Weights of a small GPT-style language model, trained from scratch on English Wikipedia: 2 heads of 64, RMSNorm before each block.
Each number is 200 + 40 x the weight over its row's rms, rounded and kept within 0 to 999. Layers, rows and columns count from 0. The size before them is the row's rms in percent of the matrix's.

# k: layer 8 attention key, 128x128, rms 0.209, rows 127, columns 0-63
# v: layer 8 attention value, 128x128, rms 0.165, rows 64-87, columns 0-63
# o: layer 8 attention output (transposed), 128x128, rms 0.117, rows 64-87, columns 0-63
k127,091,137,190,159,236,203,146,244,199,151,226,194,194,117,184,149,180,238,174,170,228,188,234,178,199,221,210,190,161,236,179,229,247,187,202,230,246,199,146,180,158,312,240,209,151,194,147,159,231,216,168,251,196,124,216,204,232,199,172,138,164,120,115,235,239
v64,100,170,208,198,195,202,193,186,153,269,234,174,189,144,248,125,159,170,232,222,235,192,248,171,241,159,241,239,244,172,197,194,200,210,214,182,192,229,253,210,206,196,227,185,212,288,181,184,180,147,290,170,207,169,205,199,243,207,232,154,172,153,176,261,237
o64,102,164,260,181,169,194,182,288,242,160,222,149,167,268,163,171,113,199,203,203,126,203,171,248,188,160,169,161,184,190,213,139,283,231,118,264,206,253,247,210,142,208,224,206,150,214,165,149,214,190,128,193,167,264,210,134,233,181,165,190,233,175,153,260,165
v65,106,150,214,222,184,177,177,202,208,214,223,192,198,160,145,158,176,199,229,242,225,206,184,218,136,185,271,234,188,214,161,256,231,215,183,144,202,229,184,276,212,152,143,164,195,228,214,214,182,149,184,251,135,148,192,246,166,204,205,187,233,185,165,216,233
o65,106,225,203,170,200,204,172,167,231,139,230,244,134,265,248,189,233,157,162,250,123,213,203,181,176,254,150,245,233,172,275,208,194,151,171,145,192,215,266,151,84,234,238,189,192,260,161,283,210,211,161,237,166,233,197,204,169,260,157,187,179,171,151,338,182
v66,115,107,229,231,202,184,209,123,274,169,204,211,182,216,155,191,221,236,195,236,145,242,177,201,163,202,147,232,198,269,212,250,192,176,207,206,254,233,209,240,149,211,148,197,201,212,236,173,241,203,155,205,227,164,229,211,192,141,229,259,253,222,239,174,162
o66,109,219,266,177,299,233,191,119,148,225,226,166,209,160,194,225,226,147,167,286,205,257,231,256,167,208,253,210,189,165,192,233,199,270,171,199,203,198,237,189,230,197,197,247,254,168,220,224,190,191,169,258,172,221,161,213,142,196,262,227,218,210,232,167,248
v67,086,278,166,217,137,211,183,160,171,268,147,168,124,230,111,210,130,220,225,226,163,207,221,126,210,130,205,228,151,181,209,208,259,155,214,195,173,150,160,217,212,185,200,229,246,217,215,148,221,144,261,179,178,196,128,186,173,307,153,192,181,179,186,231,266
o67,088,182,266,190,170,216,229,187,317,143,248,246,182,222,251,182,246,227,165,231,232,202,192,205,207,204,213,153,175,119,111,211,294,160,239,177,179,264,226,129,256,217,170,251,225,182,131,184,174,147,177,178,161,169,239,200,223,220,204,155,203,236,216,269,189
v68,093,195,173,246,158,303,181,216,251,268,222,186,171,219,122,125,211,261,193,144,217,192,210,220,176,210,218,215,196,137,221,221,219,201,207,134,90,202,213,191,172,187,253,233,165,134,231,203,260,270,185,141,193,189,178,196,143,265,173,158,180,210,160,220,178
o68,091,203,244,189,263,212,236,186,230,191,245,207,159,194,145,232,126,151,176,261,198,257,164,168,204,204,218,151,208,177,157,227,214,175,157,223,136,214,269,193,216,240,139,222,170,257,169,241,175,205,211,281,167,165,220,226,223,171,196,154,191,189,223,216,205
v69,108,164,279,192,221,249,191,165,165,191,222,108,200,213,169,190,203,207,208,218,193,212,166,222,214,256,242,222,205,275,207,209,166,152,183,199,130,227,184,155,135,207,235,163,193,205,222,171,210,200,151,233,257,211,138,161,177,148,232,269,190,148,213,159,139
o69,106,261,183,225,217,130,216,257,168,184,178,214,201,173,183,176,249,221,173,207,224,270,192,160,153,254,192,252,203,208,245,216,200,164,209,183,251,229,221,177,190,206,202,202,201,176,256,225,125,211,203,290,228,195,252,154,226,198,171,191,196,228,217,227,253
v70,085,152,191,205,216,190,212,245,181,195,199,219,259,163,247,242,198,173,207,127,213,242,139,142,215,206,161,220,241,137,188,207,147,280,212,182,153,142,169,168,182,184,223,185,186,252,156,273,236,172,226,262,183,220,196,232,241,198,210,141,285,231,129,135,224
o70,081,218,199,158,111,239,246,176,177,219,169,214,166,198,177,160,187,270,158,227,187,149,239,221,156,237,153,250,215,183,210,180,156,263,164,196,219,226,165,224,207,170,195,185,218,159,187,209,213,192,243,159,229,207,224,206,173,186,144,224,116,189,180,125,249
v71,094,164,218,211,190,155,260,230,282,185,168,306,209,207,238,231,145,174,231,234,208,230,167,191,252,148,205,169,194,192,199,208,296,189,202,215,176,211,254,220,227,203,154,273,181,181,255,158,199,262,270,287,170,152,195,139,251,140,255,273,169,166,242,227,192
o71,094,202,270,248,181,155,117,224,191,170,229,244,240,187,131,182,206,226,138,195,196,222,239,206,203,183,138,197,164,236,216,194,185,176,228,197,138,150,189,146,243,277,144,172,269,282,206,184,219,198,200,149,254,189,203,202,128,199,160,207,151,108,245,206,236
v72,094,242,141,225,206,190,213,179,162,196,231,142,179,155,140,239,171,194,227,183,233,205,169,312,142,208,326,218,202,215,259,159,214,210,221,138,279,142,218,214,227,243,175,238,184,202,129,243,241,155,104,183,171,210,244,195,188,238,199,160,196,227,161,223,154
o72,090,255,199,139,255,216,164,140,198,187,159,178,191,190,281,113,230,169,235,225,158,203,230,196,243,178,167,176,234,215,167,160,191,151,124,157,176,211,147,275,203,221,215,197,147,191,242,143,188,142,164,191,194,234,174,214,220,178,191,211,200,195,205,284,229
v73,086,247,211,180,209,150,241,249,227,185,273,93,210,150,221,149,210,200,221,237,186,218,229,164,173,191,252,145,221,246,177,150,202,229,145,187,154,189,209,157,258,219,198,245,216,196,189,162,173,127,256,230,218,154,193,143,269,121,246,176,179,203,227,237,181
o73,084,220,252,215,145,248,197,264,168,179,114,229,176,212,270,158,218,172,259,207,174,213,146,209,220,247,221,223,144,105,208,157,199,134,220,182,221,219,135,165,131,206,213,174,178,138,198,196,174,285,168,185,233,143,110,216,207,177,183,287,230,193,241,152,203
v74,116,232,253,212,187,220,172,133,204,267,275,162,167,226,190,241,199,278,206,272,270,204,245,139,166,187,194,238,264,144,197,87,202,206,210,158,151,224,215,211,203,176,249,122,198,295,205,194,238,196,195,208,224,235,141,209,181,260,187,184,179,220,165,171,155
o74,114,271,242,153,168,218,189,215,167,177,155,131,192,207,244,209,187,182,136,230,262,172,140,219,226,193,257,131,228,193,201,266,199,229,176,234,162,199,149,116,216,220,147,226,145,217,161,259,184,164,174,237,167,151,193,251,190,197,175,207,124,160,215,204,175
v75,109,162,214,187,131,257,266,228,247,160,197,203,204,221,249,79,265,226,233,221,217,258,234,212,170,151,216,197,243,175,231,223,227,219,204,262,204,200,268,212,264,203,168,122,141,220,214,268,216,221,181,228,190,247,193,188,184,240,178,132,192,241,230,161,192
o75,107,192,207,218,162,254,183,172,152,209,264,272,160,209,141,179,148,187,171,295,190,143,134,153,237,271,221,203,179,220,170,239,192,243,124,167,82,124,158,184,230,293,251,180,248,217,133,269,164,220,173,186,220,174,186,257,182,226,167,191,222,170,183,220,204
v76,116,238,167,183,242,147,223,185,151,220,142,213,237,268,212,241,151,214,217,185,182,220,182,179,191,185,195,188,231,182,200,182,259,235,143,96,216,161,247,180,192,280,231,171,243,154,161,191,210,179,128,195,155,151,195,166,226,208,276,210,206,193,155,174,181
o76,117,210,121,207,154,209,167,292,208,164,165,153,190,81,234,157,272,191,203,209,184,241,250,183,158,184,152,205,143,223,178,211,214,166,205,191,272,169,218,198,206,190,87,217,208,225,250,182,173,164,285,198,259,243,179,199,162,206,172,169,206,218,172,209,187
v77,087,206,184,206,194,164,142,161,222,157,154,243,158,248,182,166,196,218,144,159,181,164,208,209,253,212,207,151,152,207,163,184,186,182,167,256,221,188,174,272,145,206,215,168,198,193,215,191,190,181,232,261,247,199,186,191,215,151,154,221,236,285,229,202,246
o77,090,215,249,267,196,86,187,206,180,250,182,179,260,186,236,238,175,212,279,181,228,257,235,191,207,154,172,207,170,249,217,220,226,221,217,154,259,231,252,210,241,203,204,191,197,240,96,192,166,204,169,236,175,172,225,216,205,284,208,204,122,148,198,166,191
v78,096,193,182,190,194,193,224,248,208,174,214,186,191,160,215,165,206,168,250,177,195,212,201,167,163,182,207,193,197,174,222,257,224,159,244,163,173,147,194,282,155,178,147,244,150,231,281,183,135,163,205,171,160,241,131,195,178,178,224,209,225,206,205,181,224
o78,090,155,218,230,175,231,176,205,249,174,146,198,139,192,156,155,192,221,149,167,142,134,207,160,168,179,193,180,163,168,219,209,171,225,263,166,165,211,142,176,265,141,247,173,169,138,137,145,185,216,142,163,236,209,237,205,245,126,216,212,203,188,265,197,223
v79,107,149,177,195,198,145,246,117,194,223,148,266,211,217,227,254,160,176,202,194,279,173,199,212,258,186,174,203,233,200,211,230,141,270,224,212,274,158,201,289,194,227,209,164,159,153,228,213,240,183,224,254,213,159,194,119,202,164,194,196,147,218,174,155,259
o79,114,236,174,260,220,212,110,155,142,222,186,207,189,169,264,127,215,216,202,246,211,144,264,227,213,184,140,201,166,193,169,136,170,280,233,238,261,271,181,208,182,201,169,166,281,227,176,240,190,128,186,211,205,218,184,179,175,228,140,149,158,225,138,207,246
v80,095,232,255,166,227,241,189,173,166,233,222,222,142,233,233,167,151,232,214,235,214,200,235,260,206,141,271,277,208,226,217,202,190,186,241,182,238,150,196,206,161,156,227,161,232,90,177,190,176,187,211,209,188,216,158,187,149,220,188,155,182,178,192,139,132
o80,102,201,172,213,76,261,256,227,194,200,245,175,191,152,194,234,278,202,224,207,171,223,182,199,189,202,221,169,237,281,186,235,222,184,205,164,207,189,229,221,182,212,228,243,211,213,194,214,148,152,186,236,231,196,228,243,194,201,273,102,206,213,316,232,240
v81,086,240,176,148,163,156,164,169,224,236,241,291,195,148,228,182,167,234,132,175,209,262,163,204,210,240,243,214,190,303,177,169,244,187,125,222,104,146,173,192,200,198,213,215,231,250,256,195,156,174,227,280,164,196,173,210,229,135,216,246,273,200,203,173,162
o81,084,235,245,228,178,235,186,181,259,174,138,254,187,306,182,252,251,236,188,228,156,226,195,159,166,158,231,160,185,256,181,251,137,229,215,178,232,166,158,177,211,240,229,126,226,209,187,182,231,261,269,150,260,209,182,208,210,220,161,279,127,169,267,116,250
v82,097,198,162,192,255,222,128,166,164,264,119,226,202,168,181,209,273,204,147,283,216,164,256,182,280,204,193,220,267,253,184,241,197,192,178,223,140,226,163,223,163,176,207,156,185,180,218,181,230,149,195,226,288,196,177,165,245,221,227,208,206,242,174,173,196
o82,097,224,189,159,254,274,200,243,213,235,189,225,209,172,239,145,247,117,238,224,223,116,211,223,253,140,171,177,230,218,230,185,233,236,202,217,202,207,196,254,237,172,217,155,164,237,165,287,160,238,283,278,182,214,221,203,240,166,190,247,229,221,164,248,221
v83,105,222,227,221,204,195,231,233,203,251,208,189,191,218,169,173,168,255,202,192,211,238,99,201,218,180,219,150,162,115,201,163,213,222,241,201,206,210,212,194,227,160,164,237,228,174,182,260,260,241,195,292,278,132,247,225,148,305,238,200,158,202,153,180,205
o83,107,286,206,164,275,206,242,193,167,121,220,172,208,170,215,216,207,245,237,191,188,203,235,248,205,255,106,211,238,253,211,246,169,169,150,197,175,240,173,168,169,187,171,245,222,182,282,252,224,152,169,176,214,240,87,195,282,194,191,179,141,214,218,227,198
v84,090,191,166,128,213,161,247,208,225,194,208,209,271,181,275,227,164,212,185,209,183,157,149,252,163,203,292,181,126,206,164,187,232,223,163,245,256,179,138,250,138,227,186,108,219,197,166,159,219,151,148,225,162,181,247,197,220,204,232,160,162,211,207,162,174
o84,092,213,219,163,239,215,232,253,154,235,193,139,205,239,185,177,290,150,229,176,202,235,254,190,255,167,181,230,218,208,241,258,128,152,186,172,299,180,212,229,231,262,194,199,219,156,224,208,196,227,192,213,177,266,209,213,220,230,143,269,232,144,206,186,221
v85,100,261,199,217,232,178,188,228,223,215,209,176,179,196,147,263,265,168,266,186,238,215,243,152,251,198,176,212,207,205,214,230,176,248,187,217,232,220,250,159,231,243,217,172,113,245,181,245,200,211,272,128,241,209,250,197,145,202,190,184,153,259,200,156,224
o85,105,186,230,235,261,259,149,132,119,259,243,122,198,222,240,246,144,205,170,191,246,170,178,191,222,210,287,143,154,206,202,222,253,216,247,251,166,212,148,235,268,161,217,159,147,210,219,232,202,146,180,219,169,169,169,276,260,250,210,217,226,213,194,209,192
v86,100,178,185,217,153,192,205,222,191,223,199,188,192,245,220,252,139,212,239,216,207,145,163,191,272,160,231,254,227,284,212,185,181,199,195,265,171,179,188,164,191,127,199,123,210,247,170,131,236,158,162,253,170,163,173,247,184,218,217,206,208,230,147,164,216
o86,102,200,238,178,164,215,200,232,161,227,181,208,206,273,145,195,250,257,182,165,183,269,191,194,249,190,151,225,232,140,178,187,226,200,136,149,181,193,216,176,199,278,227,202,193,224,238,278,126,218,222,255,203,213,283,158,244,227,177,244,171,160,165,219,199
v87,081,224,234,214,212,284,148,236,188,182,270,252,194,187,200,203,256,253,180,101,208,184,193,285,166,174,141,182,178,216,216,203,173,163,250,187,145,211,204,161,186,228,178,247,165,206,246,205,97,292,155,166,245,208,150,226,191,248,177,172,200,170,176,232,190
o87,083,225,202,170,170,107,213,151,310,195,209,224,183,199,181,231,163,156,210,216,163,191,255,230,229,273,218,169,269,207,192,255,203,162,164,244,207,131,252,186,168,129,194,143,177,213,175,168,203,232,244,175,188,118,226,233,172,183,280,177,215,243,240,140,150